From a checkpoint of a small transformer trained on Wikipedia.
Size: 15 layers, width 96, 3 heads of 32, MLP 384 tanh GELU, vocabulary 2048, 1.89M parameters.
Architecture: LayerNorm before each block, learned positions, tied embeddings, normalized queries and keys.
Training: a variant of Muon for these matrices, 7663 steps.
Each number is 500 + 25 x the weight over its row's rms, rounded and kept within 0 to 999. Layers, rows and columns count from 0. Numbers have three digits each. The size before them is the row's rms in percent of the matrix's.

# layer 4 MLP down (transposed), 384x96, rms 0.117, rows 150-222, columns 0-95
111:448518478503508472530487411485524514489482514494486555531491554525479495504479471458504486529472503512494515514516524514510520489503522533476456504467521463486509504552495517489513497509506527521521493474512511489499519501471521511510518435486490497498480499530494482478470531486479472562
094:496486484500503516497486510529478511497547478505481474490485487513525475510504510527468511473528520515518490483454493480500552503505442526531513468573508535536482518506507494512515457505499546487453545479479487488463498536515450527499499528509451464497491528473516508525497511512512466455
101:541509445449523506496519448524504499459510490519522537494515497445497504523519515468515511483501478479495509498496533477501492495519453492550526507524545524503494500473481501529489494529434465496509464438503465510497520505488516539505486479501482507517498526519517506549502504491453460506
100:532519511504510498533495583526486501461451513525482485458502549491478500496424519511485502495492502490485505504450461510526499481458485507511505515527547532518484462508479493517529510516492547509494521496463495483511497472467513511501499516466475532545515502460529493493494511515460503480
108:480466453528562501490520475467451483552512487493517488499490519519492512501469468498514506519487490516517553500528525490478500546496518501475507509475473448519497522477493540479475547506498470529510515503517542540532502539519493534457521473466485453482498526488508479498503497496476494460
121:516479496502495539491493527468501483469471538503513499529553522509482477522495474497493522548483494475493498526470496498463525515514498487492512526501501514462512485522469518536510506572493467508499525469529479511455488509439462538490500499497514471508470464506475470493506559450521494546
096:500510494487501508524537480493498473566507497508513485450514477502467540498512487488490521518504454491532563490504458504478514506503500500534500515540491508509496538500481516533475509518484518504487506460509522489464512534500574495470462435514501508511531474467493481536490480440481508512
105:514475484493520496488488485497469502513552467445532523491524478525485455486462515498492507484452546528509464515494560474550461503511501506513497515526505483509534479463480466480479502492528507513513449489515547515469527484508516464493514522496495517521465489487523525454516509494528545519
097:486443503502432512536489508486521496476482464523502488526421507509489517497469502513502559499507486492506491507474470522531507461525480464425511500498528514513528546504533551529497511490476525486517556500488516492510506527503501482510482524493496491491474499486471508499551482512489509498
093:499494508521485553483526513539494474442512505509507461471487481463547487508530534450521485515477523441521490547512530541518509504520477479508500451504506502528514494488536474509524516486528517481544481502497460470513503502514506491494475490513494515525502473541496467506501526464476438492
098:472520537487501505474487486505500524511479477476501496502538520512470478473536493507524522541474488535516485502489499476467527531513469498509486459500512490451474478488492532516469536486510490492454470499523551536526504518420465522508510517493528481469487521485497454490475511532550541526
093:502505492494494478461503505484501505482522490510504529522499504485488475484465441505534524474474496496476518512490475493537531474504506514487542485562521530525525461494570517509493552499519449485525521523467498520519493509501522545442478484516510477466490502503498478439492485515516473458
092:470451537494514513501489470520538504463494463492502488469533489490485523457484514509529491459490547508464478511500554507499548488512482531513551489488475548496502529522469507500509521523507496490470507483490480503491526517469456513512513468514480483524506525526504473448558489492453468522
096:515482460479529516498492471490481523511455492530490530510456509469492489546477521507509567524510499503489479520517472476507476499464471465518557513484452461508516464476522484546522502491530447473503503516520500480485484513543479487508493522550504519520474536466483534502495492513500537501
101:441506459473508520507504510496515475521485520508491491543492500493462500491509477505472506534518523474531524485479503505527520507488479556445524509498488534414460483506547494494474457495521506498488476519563532540488499490485485468503505507498481528478509531489508539519543505497474501485
107:473506548455500482528518515502490512522476516507496486479488490487485457528480532520473518530493504527538462467525473533472456497502513485481506477514543456517527485473532481543482525471527492526538478504506479499507519493523479458491487568533532491466491476496512487495506497538495446465
095:483509461516473469538491519518476497481550540519518474522496531447531543490476493517485506495479519523474473502510457489491497475453446565495512499531482508509499530485503480478486503505486487495504474484493558502529544500469512551472514486549524483477525493458488494494511518492530500503
097:471484519491496484546519512498518551493514511496487494545471548524499514468501495495464487462479482480495455477483494504499530517479531453511520499501505503518449490557519481457505493510555507515522474500528490466488476497453490481487484464529466473506531520554509485540513477544512499515
097:520528481529476506488505524470508483498427485506492493446516513508513501525484481490467442496494474498495494460542522546479496530478522530493496473567481507484504472485521515503468455519503520511524528539491502492524467557504481498504499524501494533460538487551516504474495497532499488520
108:493500482469529532508509508503490515547546535539473543470463499505517511487510517510493512449443512513514541486563460475474495505514486520497432470525462513480506521489499523492493503507473500514489468476491495512480493460460498495525525524465533511462500486486465485523500502542502538500
096:504466521505468483558510496523524478467497485524523433511478491506524504502467504519473497478485496493507468503468501506500496513477506552449520514496489503483528494502509497529479487506537498524520510455443504474504518538575488524468501516492514535496466519487495530449527513547478467499
095:505481479524513494498473498505478520488507522506439495527496536515505474499563521499481471477465495552496524496465518476506485495523465468467486473514550498464478512489509497451515530482517506478488526469541520522531487489513491496500490464467507476522510475583518548536515480501496505485
099:532521515445513455524518500505505489475512509514501489506476524476467496476470514469470578482491532452489525537514516522509491515518528537481479484457528529502474460516485480521481504532534505505497522515472489464468484525522531501522493541534491460469484497465485505533492522502497503546
096:515557537556552482490517471487465539535511520494469520535491568517465489485471502500490472509502494476490498508537519514525480518482513517484490484471499470522513507535524489514421461499513500476489500504520542503495463459527491516526503516466466485520484507496467494501525518490480476490
081:490514494469484452528557543492480525533536500527508500544468533435446476518512518494460490520497512484501522489515561499475501496491499492525522520500508473514480473485495510467502472484465479527542513544547503482477488505491521492484531463485502469507501496487489492547487525480470524518
093:485495522502498500539490492496506497541527519483539481524503486530532509540478488533512494515532523492510455485442495503488483534518523519517483533497519475500502491502473470477476453460453546502496479519516522468545550511519434487475517522467499528487517506497530504440532488496509514477
097:539472503513528512509499503519490504487497507526479450520478454553475475504513514499489487502485505494505521565515457478507481478541501542515444542497508519502479496521463491503495545549479454511506488472507485490485506457470507540503501498501499470550486514535502533495445529485479479519
102:500534511543486476483527543499530516532503492477509508522518508501492491465514499540477437528542489494434497495497477494499505508522492486517496481518518480522490501513436480519508476507526473506504479530559506489477494501460506511510461507452451486469506535469491477513474495532557521520
089:505548507474506484504499525500470483500544515537492485520482518523449510546498507523471516484485496512527519428487495441490522426510503489491485521503528482530523496497529518467500485475472474516514501483481492535451461523515499490475468479494506513484506522546519497548498494532487534476
104:488499497530537497527502486492488517486479521453466465485472488504532502493456469497547475539526488549475560497504473537509529525512509477470519533480464496511468527522496487487505529461495510517441507505492507491491489482477450516516564508497508473491524521505484516481504499494525471556
115:463451528534511511486524489502509524491514500498500521458489495519499488502519493486512459496537511483478507533488512516497525560553503454517495513525488512446491491495497491527523498495553457483520463507468468496549492502476512511463515491458507492481505520459504542454503554528510454488
093:493505483513470495546481460524458507548487485498534540474496535489533479523484463494550467515475531478512537487543493491480485483502501507494520541501467522526493491477495486463487472471468475555514517481516457487480521511505525474491483496532481521493485517555453504486544481533504487490
101:510490499517510468492480485481585501506536505526472508522503499511512522530509470540494475471507515497523497469485521496502477481470494500520503445512473481500477517451516454465486473507513524477436535518534520553514505522512495495520480476500503540482497486487498487547501538501444534516
084:513477487503472478522453498484488507507501489481535538445531499510469546482522481465441485504485480493503469474543460483482490501526549491485500460469494497502523530504528489516469550491488531505500511520484530483518523510481521517518532482490480526485513558471519497482550477530482511545
086:513483487508484501514501487477476515470571529477453515476472538517494469495522481516491498496515502498505440541515540505515490522506486527508492496471468464502498511506499508477550544467480499490532526498511464477504492525503478499499446532519521509473499523542545503458504482529529457449
086:524480466554500485530518484474520509501469500499490518504503541518512475496477470523524529485511517445507530458491497502523473457529530493476507489473501517519504548476502502517487513523501504522511493504492493514472489524448507512497516503504480466531518484408549481506488468504550519553
113:521517446495513548457485496510495504535505508470464513502528503491518505480501442530508460474505505520501479553506494538520525503502495536499473503501455491512489509481495492481529472546525475531509499505497508492527536447480449476467506521509493508486472495508480515435522503463549537518
111:526464445535489457489493503554506541505506501486482500500496510490519486486520460492462499506502513511468486529489472439509520505475512508480536498521525531506489466488489560507516494507535480523494495493539473497441507501462498513455475471551473474510495523515506554537488503503543504497
100:514478506507485503475518489494547512491481519501497495509536494484488530517495480475502509514542453518501490488492549451487486587506469499502476512522504463467494499512530525466521502504512491485523489470510468534517558498497514493508481515524491492450462546542439494471495482526515473468
091:494464466504517489453503466501492522517485544489448471462522510499528562514525495480459493500546486484516528496496510490480493497513495481526471532526483510445462494482513488456511516498491510554464522510515540526490485483508492497500487508506469493550535477557529521473540492500491501469
091:495537496519483496542471496511478492493478490518482524485490495529495490515512465469544472486466484519518515452492498482498498456504488538517505560517508506476522508466466475521534506512487471487501492455518540498592508524486511495453483535469485518538479530500496487505485458487540508525
097:522553511474515516545473482551476480502517502448506466508476500494509505492516495497472476549508542523531553490483484522549539510448491520504510513538508513505532520504507501444490510463479495497481474498494468547491500527494482439524487509495462485479491471532529502487504486512480492526
121:495512510529524515495490505496475539521505520479495531497482493535483436503500488462488487496480502505530510493532492526527470507500504498531500561489517499528482517481550525519517429497462493474509450508499535497467496477502497472507523491477550488510476513471448472458523493462552495534
097:528483515483478465506502473496521501466489442541508497505508531546495494557443533494477529501486512490500496519495502475552512522535500491499482469496505506474492523500508495527512514521480483503505511510534459486462510485484465475526535470538516454515563510534471459544468473514490487509
091:477494542484541516530477512560481466492467520460485521522481425516491475476521537489504499523451498486493534536471479508489500451508487492514479531466533524471492518516473485511489503496490494517481490515466477538530545454516527502492486526456523488489493517510498475522517508538513521505
090:538514526462518500510477539512490524484473517500507514478538508535531491460551473484508520516511495464523507511566507530528479508483463483522509488539502522493534474480468512523466465511516474494504492469492463499490477502488481496488514503445451534490494480503471513574507463507527501526
112:521540534494480496476514511544549456501524472506455478478518516486481532526507476491488478524473475518510506508515529437515497515496526490551472497507493504489544485500527495519527463499487562465489485488458518486517531536460528524480505524448464505495479494482477512492506513503487496453
092:534472493555512519520454471511531502498529493514502536498492522461486499512516471514515458493497462486513488480544537502552484498484561494476472523495511445522555511476477473503512496492482458471509500508453503473485504480546475511531522544489468494488509519497493492478512504518476518455
090:534520522543524475490464522500486511540464468499501504520473516469515463484547475505455478505493487480557518467524518535483491551556510497481518501551500471489498459505508480470512460490521490468497485505471496490481534519475489503483497516490558476490500487513505500495455486538487458482
110:507527541493519508492500558513534474530488453470502464477476479512530503454502522441481486531526513433527532514471493486506529532530505547521510531458538532492484479485506481525495498482475505489518477500514526527520496481520487487450493509480495491537486506498515472466479479469507530495
121:541508482486444474506485516489523528521504508479506492473495505464479445511526468476532504533522527536510499468471484476528516466543470492482538495505542526527530492514524475457511522519468495483515535460482461517520466532498484485522508501515480519523480524497494500523529526459495476442
116:484488462507489519509509525504526486502540500517546470539533485471497461509487466498529499479506482512504506516478543525540440500506466499500491490485463446477496463546518535503484447477484474536559502500487515546507488455496496519517536496535502515487466480515517511526518483475489502472
102:505508452509519531465500537510483522507541483541508461505467511476540491541529478491531489503487530527488527491537497474479530458495513460548478476523502518501501501505503521483531501497440544527492488447516477505483502497506532535472535500476501522526478470515490467481470525474514468465
095:512474506485488550500502511498495543515514514476498526496483528510478456525501462497492533493495484524443545462487495499514487471473487472504523500523485516521455477508501509470543500499506481523477441458567450499480494498488472500520523536517542496480503551501522486480506546504480465504
102:498496519482495470493471483473534480522505534497540494510523451527508504496532511498506490484462488503526479533479436539473497497490502426493487505518522519554523518482491485480504540507491517522490517454513473529456528502488540457449501477533514501508515465484537493545483517511492518498
102:486507470495515526509475493541540521502536533462523459526506486530472484526507517541506507488519515544494473461497507536478505491467469449505519506513467486523500509516528466493468466531487503462466475492480481502527482487504533516501540506560480486494517467560493472519491478468477535486
101:501509526424521485493508531484496498523511483524481515495521550454483454475451516515500544481482467539507511500480504512459482537501508479470487466498506480512514483538533514520504486505481517509509532489517474506493496518528508519519520519509474467416480502520511463550514519483496519534
103:462448500445507488516510514494466480499582452483501501505530504477504518462519482486520501515517508546476554516488469465508556486463496478487493497507501475483521486480500510473495487487502499521551487493509487520504510485514517500527478533486506461555544493441492504492527514507511512520
098:467467487527524490521493457520527513549543493488526464477513483469513475502498488496500506485497490507465531458512502549503500513487539520499484484457506470530504510457480503518498471464508467508527519533503487506482510512543518532538504549457517499511454528469467474534508455519493537469
098:481565492483506477527515506520514483518503503498457535519469522503525462466459529496543477482498530468493456521474453479501511489493499486550497488544461507508452532501519531497508515480512518527501484495513486557483474463472527502465492512541479527498529475507484509452491503511536504511
090:511484505495522510464514490509507481510513488529530495525502485548546499473479496517551520503505482490516513507567478492464523497515489472460509501474515529501448519467488478522488517508527531504501525492539487502490478533461444451459501540467472459470516526462538513503506528470486493485
095:481495507506486518534504468494478496500516537516493496534511508524489519467518514462478511454474493472504475475512500495522486482475495480532534454503551473488535464513473523524496449499493516506505514457519497514508547508529552488498524463493465483519465526572480503492544502522499446481
097:495489545518495504525483510472542509538471506458463533507499507484503474519517500476526533519507512572535480479481490494473516512508467458480518515498522492534500518463479505460519508522495487488493529427494464518473484544530506485538533471506521492492521528437494488506498493477516494468
082:529530529520503484543515531522498491486492505486470480442539491452459496494502515509532481551461489557479522482489497509493507476498516507539490497528479509514481469538536500531485485509467446519515458531484477488492533493511519510484503515459539508496456474504436487478512518505483502487
099:549485444498478525487475546486545504492467544497511498483497471514511507524513503490526541543488501478484472508503513487486533495501472490519486502506537507497515545501523465505494482474458500483488495488498542462476476521556472464525498491540507492457487490552515461534488466471498506547
101:518533531544486507462496500471464534472542490508526512504540509487468507534519509463523462558539504528500512463510504547512479521509486507505472497443515457470498517507502491496479515493464528500459517499508496522481490479541459460504494496487505530523479505512497487466484464485527545458
091:457523475473537472512469502504533517514456515467496481499445505496509453491497540532534540550475495492484467456479477483499487528515536481491491514491540500482469506462493498492542508494518524505510518493532487478494502492478472465528538474509498520534503484524495519479567468538514526499
100:488507508508453533473508524504487534473506484479507540530503522496493487507530526493491459525514488495506511526498505453451542505480523439494512534497467554482484487537491495509510502509465486496502504470520484458489510456467533531469501478515501502488482495495490517485455485482582530539
099:515513517497481477511506458523476494503517534526520505529493513485468474492483506516477502537509474484515502491538529558525516476475500507533550536549509505457494500507526490424508497482445519501514497516437483531475449531505518485485486502502495488456504498512489454494517516504516514453
094:493503501487507509491486507544517507501538465517516461527422499494489500489511491516505518492454520474515507450443486538518478545515509546480524466538520478439515479501498501476461481457487522477506500497532492535501479543556533506514514478534518505503521497513494486529483513507510490489
105:497503524478545487489475483533517504499482512521482514496546457480500528514512454492485526520527452517538501517550518500531478543489446524496476547489484481515529511496483509507480495510477507460470484487459525498490469513502472522497507525546499486522441469490478454508508536463532512519
105:476526463516500488468519488551456512526554475506512563494508511509457490462457507512507566528525506530511505527482485518505537492510478543499484491488485481518479501500497494470526525485478528480468527476546543491438489503497477525510513466510519484504474471507483496516454495491510514506
103:507534521458501560492516525487531461458510485526486496498526481528490501465462506531530505462454511531509521488508518547472464486510447495480538512488484519505471486485532490487489459507486497466455490512485485472509490511513511508517465509500537479517495550525522489491554539468508473477
# layer 4 MLP up, 384x96, rms 0.131, rows 151-222, columns 0-95
094:527519482500509477473498514515486489516561479534512532462461496478508546526485470513493501502530485495529503533555506491505492460563499468471493512494494494544533433466520524531498484496497467485484511490501500469489558471515505472550503496500533463491474509503470506487479515506532513488
103:494510484522527513505507508557490492445510492469462487498506485519474472546533477427517457533486476479495480477498530506510519512495484474477520497529547468538499505483509512534484515530469453500495470553487532498545530493517495467520522500490518486494520497510470482507517537477546494508
102:490516484502508506502507515527483531478497455475476541502481520497493475504504505454511500543500501547491475544477520510486487535510435464449480494477480523496543538488531469497471523521500507527492501479482517530498506476456539534453517486492482516501457510499472478461483540514544523520
110:427463512455511446498500523494491493515512489475504526507518509501527480514517480510475517483505522522514504522496457506458483493496518545505500506461500468526514526522515518535540564497442458503520491498538514522512539512507485516509525484482511460484500511452488485500503461473483550495
124:511467517521473527535515498489487501502476544517484488514503511489489484489493465501535490501452500528511455502500454510498514460486532503499464517488539492529498540495472497501503458476481436557507491492522496510501495574468456556503545482489522487477512511520469524481542500493502505525
092:499526501472567505492508560479502501438482470486486507474508512473495519466479524515526499550511536525504497494493558514491451473520534499518483484467506474492495532472512480499505496489518490479554509540535483497478484447475496528496492544507518492461489518488497483491514509499520469449
106:468501545478507470462535533509529518507513499469509518551533469545526500448489474471509506495467508502491481507486521469513470481509550501516508491489505520490495443498519514521468508487465498490514523517497545489462494542512569445458482474499518490520513513490498514498474502503547472495
099:517511545474506488490534553453464488513524502513493530481480517500503470512489481505498516479507503484475540454524482497553509495518515509503476463542457477510531470509488519494525484488481513525503498525532479551481498510465494499508479469521513573464491550495482478481507504485547451495
096:459506485498505447472485438481500487537436478463495497525541542546506511503498524528488471495523491501516481465484523447498465491515489462473518499495513533485519516533497493503480505514514525546458538512516547519520504462496509508493478515498502477497465538453492507523500509483530516495
082:493511469523496500481497556496499493526459458525495505472523529483544520476489520510527500532503516483477497473533541548477500526507476525518471505514455528524475504514472489496468455493486520526497483469487487508499495455497548570466449471495501516516518456484495496491473536478480519507
105:551491498462515519464501505450512449485490516495527555469511472498494503489496527517500494522507511535481527471533466465512468491502544511496507496506495455501501518495471504538512495512507510540488551564484468463501528488471529493466459502516484454486528521458493528498515515468525514496
102:493459508494516509508542493503491489491528516496498480497485492464487501531502492507448522500497513495507535521475504476550507473451464524481473478506499506481519505528479533479498520479489492446515507480518493557503559564479481525456495476518534467521482499487519493557512504546484554500
107:523485454454454501497507487543474529440521532467486529523498523475491480515472502492492494516485483502519494544471465535459527491564492467476482535509563522521492519482539496465466525502481519506517493496470489510543500489493517477478515484494503521503519481483523522499542498511499496457
093:522533512469465503549547509511518486479508496541510520514503494510442541505516487473541494522489527549477448542461513464491521481480506515500488504522502487515524489503509513532495520525495453459486521526497475466469475494505512457467518506541530519458526510533489520485507461499482492466
099:490510470501494533450504518492465511507548493500452504454480523508518547547491483545506542492522484530475545489497507528496505470539505485456518465513502521489544491500484515502505511491512448511486484495545513507517474456493490463496459489482555514520514492501491495508485479506449518456
095:459503494504481509520496528549500487464566525524477481501529525481556499485478468513503481500495497492507454505519468504530530512500513564499483558509520519468521518483501503514498529492484469512487474473461511490523530525476494513501507517511533484503555504458456490441483495500504467478
102:507538532536529463445473497490486507484539489500497537443503507512496471514435500525492533483484488525465557467517506500534493529482491473491498479519512520489475479483530494533535522499471525528525471500502515512496521502496497505470457473494552505503533499478513521491538455484545490509
089:495488502540513448530493487509511517503476489525461478523511448511503479495470488513514517457517426498486491496494518488480472476557487485471492504518519495495490509494553544481504488515504531508527524529476470484481483456482483521529509501518539459577519493541510507498522500482484522467
095:496496509518546475438498507530531482507538531489515476464504490499517484492492516465515478468471525450465529501498508499519502453489484495506499458522528476501493518520535531472465515523502493518479482536514504516523539506476517500555484481457515522473538491503501499526435530507471469456
099:494524470473497515490501525522501488503538489504487550511494522484485476469511456514456500550535539511487492492467518496526509493491501495512459477487506513526466475512465530475475537485502428517539510518482520524508499470532503481521493491490558535495512470473475470549492559497511498532
095:492545470498503509496459495483475494525483470470548509464531486521487461494528466495516507498524513519504470475561518492495536488497477579517485532495448498495507495557490495492477489482502479528525559506525489521481505498533474495479501537543501512484482498493513476484441489492514488488
103:520515495521499528489481518532501513534489520526447503482553468494459520469503507471509528527466497505480496502513540519492456468503481473529475524481504501514516534499522488531462472489523515507501473536504492465461467511493498548454512520488491515490488527540517520507450556482452476471
089:494517478481444539538492517537515465504534470472521445484528467531490493513504457498508505512501470515481489517491492497493524483513497513478481520543531486495508485491490506523508487514494496465534490522535454541522463560488499472474497492543503524502509505504499560438509465475463495509
088:533508518508487520463479489489493483480534474491452481483513485530523480482510459548522495496482526477505480472515511419502510508551539510530515504490478511492485507481499517515516494476500471439505504480473435500491552563558481487509505503515524503516508506513509482470527489518502520487
106:497483482508525505496519483485493498508470464465495519516485466483506557567475494526509481494513500519478518488509482510498523521465457459527532512492493490487499548500468509550525536494489464503527510503521533454495438481470493494530522508529508419495482515492490520537507469498499526490
107:502499480513511521496440506516510510494461512488460485511540519500556496491483513484498541504494482495498498476499514462478491533511465506504516489506566486507509473484447531531502540560512468552455469500502498533520513487514499499509490524459487511517467490519482479473508558462527470513
094:490518514472492486524503531545507479472468513526495495511471491521478463516482490463489502504510467550504487477489513457437474471479489490470497488463520459481516454511521539520529510486532510515541498516516501556519543540509520484482545491498550513458506484523510526524537496491487494479
094:488500495502492526429478503536497515468494460443469478492496511534519501503518480486492495523523481519481521462514500515489494499527558496547453501488499546413513494473486511502524493475490516465537500515535459483503494507499535453537500506536496521496502519488512520474514517473510491483
101:493484476544497532475471527486513477507486503474493453477523458492492508510521485511554460550471510525536529501521494495518502474534512557452499517499469488494485492536520490496518496497492500505513541496517493515478551481505460503483521519498493423494462533481496530517454460511501517511
120:528485494538528515494487527505482505471477504492476516517450530514520490476466455534544491490487508498473521513441481459515507505504536527498546477515491466440515520501515525479521531526480493477470498511474507562503457496500510469502506528471506522550489483477519491510515482511553511467
092:486481467533477530485470519532497530490495491507526483517543513521522490503518510508508481471486460479527567508532511534491495483536506482468479490480461531514540488477491484481473494486501452537534496446523466531493502522496511429501491452506511503495498458491548508527533499519512502489
105:512504511509454509501529516499474479481467510486519522505489502555507476529474489488535480508487491497520452532550505499539533462472489524498506479504501517518491489472465471477480466529478514527508515483528500492488525520526523492521557487537481474419476485498536509535499516506451457492
088:499474468558557506493549474528502503501521505518449500497473527456518529497506509559510477484471491507505464529484561497531488495478517492474518504544496523500496507485505544481530481500490525503491535479485497508469530515540465504535445521506486485480490468512510495467466527513470492490
089:500542471546502500530531485497471541528514470445505480485495487489488516535471484466534523475465460486534500476558513491473552501539517501498456483526461499530512520542483511497524479472482490497513524486512522500527506515473457521485500488521474492484519528469515502455485510536475522492
089:489513497495478507497475516493541500534526503541531507470526513477497459507476499498469457498471502456491501514514546442552483515506509517530500527495558465503466501494465533480500520489542480515481509523535469512490481518528528494488532527489533482482451475515540517535461489476486475484
105:492439459522476536449477535534543506511501501516436536479532478530523505500462488510502532514563495536501483515477481518531507523508518485461492490495513490492483509488501475469549503522501504483504464489458499500475493467502515509481512540533527489462504513482468491497536489506516452498
122:496487516510526459487544523451508528516470509497513512472512480491507435485512450523480538499534512498500464489499486462504517469484515508515538499488468517467514531477498525491481525466479490544555505503503504521454507509502528505442489496495577496489532500493515546513491502521525499478
098:471510462523494474504456465484483531493489458509504528494483481504555496502442463467501485494550480473492494470513514504501482468514496496505495511459507523515476520523495519516490501536470515564513533537483505545476486507480540544480473496539525522504499520549449498491495512475518484527
106:502529491506478496521516448475491513540516452522501467506498521496484463500494533523537502482483524522501491513541522444544510486485471472524535503538438507492480485492471525558484477502532509525479537509530480494475487441481525511491480514516519449518489477483491477525517496487534514499
096:506511499469489455518491522521541506563573530490496503511473477507505513491523480501518495507453454489503513495494477480498473530505531464500488516480531449510479480508535509473490509531487490442480526531479471481514493487502504507516523568536510508498520550477530497463507495490497476469
100:484511468529497523481522525465483462520491453452551545533491501451515475512516511511500486473550520472503509450499489495489536482480499474461503463548488512472513515510470534554525507515489496518499524479535548490493517493503511555493524509505490478485482460505506490481476486509510539490
122:502506505527528487459482481492477462520452538520466487500491523536495494521497515505504519546538497538485495505475506461467470506479499492520484509512508491503488510501533517558500528492507499483442476493564495480557510486487511470455560462507467517474520503464488520525506534479518476500
098:477503475494498471510493494486488519542487497518523499467476523488473480503480456518489551471485531524496513478510511483483533482483540508493424491519513523558492493581533507483561455509495487508523466491532505476487471532513520489497501488522503473499509506488478472506530527516536507534
097:475497530502511525495510520492524487485511497493528483488469512491496454529498486520515526501509491508493536488482566493519536455537531503542494518509476523486429523483490511482514483480481516500459513489468466458538509479471479490490556523519520481439500469488468504559470514520484500499
099:481492506563510482523491467536500519489479504555507493501514567518510501455518512542479495528460493466499510501512562466477457472491482514473516511513457487559510491492499520470491498472485487499492541480493523506513491550516486463475508492508518498498482504561541501499516484487514480473
097:503485518502509524484497464503493504487519520515468498520511512471517508482547519503503482509491470518514483519546497502502504496455479492522539478546547462488463500492493481532469528528458477459534527490488524506470497533527533516531501497488523494457474521502435515473436473487552471496
092:502573524485476533478500521533509474443461487525525534531519539532512518500482474478540471531469536522523486521494473486505480528505491481473498488535464502483503496496506486491495490529513510516494460539502470468509466509451462473506502477510551515504518497482507517500535500453497529474
094:491530502506492466489506507502517476558498488511470477496473513478484536493511495534498468507524491487483536519533488535496482471549562505498471511552538500545529495469473492446512493508476489492519516506503508438476473508442522494497466509532501491557464500528487519487508479478511521507
104:501515481489517519512504514525533451547475496491497507515472495514503477553506498509515472482507480491458481523543446509488548488503476502534499510504546513468469461511491486506546485495453499527508531502425512506472522486484529493502545492515525483505523518503477477526499484459476542460
119:471484500460483482447483492429539498537485477529531561480465472520511506499505489497526501478534550510492526498520473496513445459491486478514530515507505504497465507480478526541495530491497496506449519510520510540502492503487535498489490532512535508485490523460482514490461504491531539487
107:503499507469477538494503543513520537490497507497481494475525535517524477450486484477500502519500464506521492531513518494559493492490524511501520453488520502506474471522486472488470505518491486521508475475461490507526451499541526555512526469480524545502491528503465458458535501506509440452
105:471490485465509498496540474547496525497497538492491464494505470507514483528451513497512486503469484510523525502489522462458500504540514463524506512547516530469509492548563539481463497542448517509507497534445496463514513470529500474522510502481497493504547490485476483465483497504483492478
100:458517530483494502488555473507546504508487503474517507504524475535501472497516476501518504504455526445488492553514477514508488494467470492490495473540486530486506458513473503508494512496530530564454496551491469499471511507490516455516521561504520472512472515486517509486530510465531519485
103:516555482496488486427491542502486506454440525511536479481514483516511494563502507508492499497489512491502540486514515521479467499491510515506473446513506485496500571522516526504474525517507519536517514517503502477471501442490498468464480518510553495490493476514496542502477505511477473505
090:504497486510502575476513494518541491458498510449520519517469486502522469553469490523520544520486520507483489474505507522477487502520486496485496510518484485535499510490480483529483463518518507519521500500481493537549485490530503473502529452493567478483514415511476469513497487523488513506
090:512514546454438498459479468496557476491483504519496496524476478510450477479491478534500548490545507509472469542486485517545503501501532517474483483513505498523521480488472532513517452489492502537487522533543487527480482513482506492502512493500513512513508464472512522543506503512445489465
109:488501479491497476510484524545486469475515498509493435543522508540470532464504507521532502505501516522500522506528524481469484467471497508467455478458503438503527536472530504493482453490517477554525494526498482501507484497468509482535552505474521460511547517488523498514505521490489498470
103:515529475523497447455493482500466478536481523473499483467504503523504493523496497481555530516517515514521509509515515511457524482486511501542502492499486503507474480475494515578489487502500509489456454447535510530474522493517493551480507505460476550485491527516487494451484531505537514479
099:539499493473447498505490504499500510455459474470474490507510472524497519519507498454500525528509520515482493445445473502512522490503447504474512492537510487537473534512505490535549534544467493481523498523501528466519516537504487535494513498497510496501522543488469496493526483502437539490
096:483444486496540484479466502498468491464504482482468534512496530537473493531494499524522534512517525472506535496512489549508542491500505515489478530450508474538469554501535499464479536495473457498508489515499493476528461500493508488517518447517562505484475534501515489495515491479543503490
103:481493507478496506469484488513497518463485503480507556505487558492486492508470461518479511479540521510500540512455518513518486518521539503489531488505445524482485471576523490459494509502531468553520489479475500500500516472509482484489479456536543489528527511463537502515509483471519495477
084:477521502479505480470529540460525449512509491497570505508475541521553503516508473482532500470503516536470497496551548475510488447541496477489492490519491462479508485503516507504495502500537487460521509493476517541498524509548458510496493552502497537489513531490474501495482532481489514505
089:487499489463478489559532494476482523525547507522466475475502471471519523502459509492522475499508486551548505538496530486541489520487517484527512530501467499495516487513538506497517525487469524512482460478486492485486501519498510513467531472570484493529503460448514518467499475485527507461
105:509491478521490503493454540496494490507480541487499493494510475495514477533487494507557530527537502506490491526513511440482536490478499480504487501489524499567505539460481485485505497480466499512518502461443485445486485497495476492575504487530495541473515494520458490504534491471486536515
098:473478452473505505546524469520496483510475513524427443477496517502519531510468536530522497512502475482500532477483486470519537510513515470549465546502479533469529530501509514477522523492490482468487511521513505474509513497496509506502499508498491463489508449446523531505502504467501491553
093:508506520514495504493526491465499545464460504478475498521526486466487549504537483521478491472519437517496503510455516502541510529490442461513491513492506513479511497580510511494484541505483516493505514533459516490480447481481522479492475529534480461472509513487532468497501507503526486527
104:492507462503482486441517515533500486497502516516512523540492509497531475490494451528492538489531489538498477509540532486483511491495506511503531550471483491451489518524506537517479479493553481484530497509531468496499471448500481472456490475464489546467519536472517510498461529537511473494
094:507472498535515453542522484551503521498471519447509459549525450502505513491493468505477542474497496479493494495528518492518518513465473490507479511488485516534523519536522475508524506492476527532536446505485507533455530518484492547491512442534493500509493485476496533459497480482484496511
097:499462461575505521541506480475496445500499485489474501517520491521554469477493462502528488531493533482524453524502527512501529489461475541477475508501489507565506535499472502512474481487476479504504523522551495485499529511501491530517453457478508483506455493513520491484493498484492511514
107:520501510502469518469503512468546486477447508492550493459479501483523491497505477544503518516542500499457485520433488469515509509451499537504505550475475508522498514519473492445500481481497496500529526510479498506518480549474528534465516542501475541535492500493491504498522529500465493473
097:465489536482503514490544508470477446484505496520476519509472493548481510535510509505505455471459469542472477470487492491501516479498538488497488516515524485502457494558491512541508538503498471457517552505483485476516545522498475465476521497528552501502539510481505497465512496507521504539
106:458499500464509533490513468522515494516500497534533503509512505527478441483469498484491522486478527466504510477537491533486553518499527464482490510502455496534461485503479525512545492504494466539526514468495466515497487518494497517494513466511525573498492500487538465476536509451528458495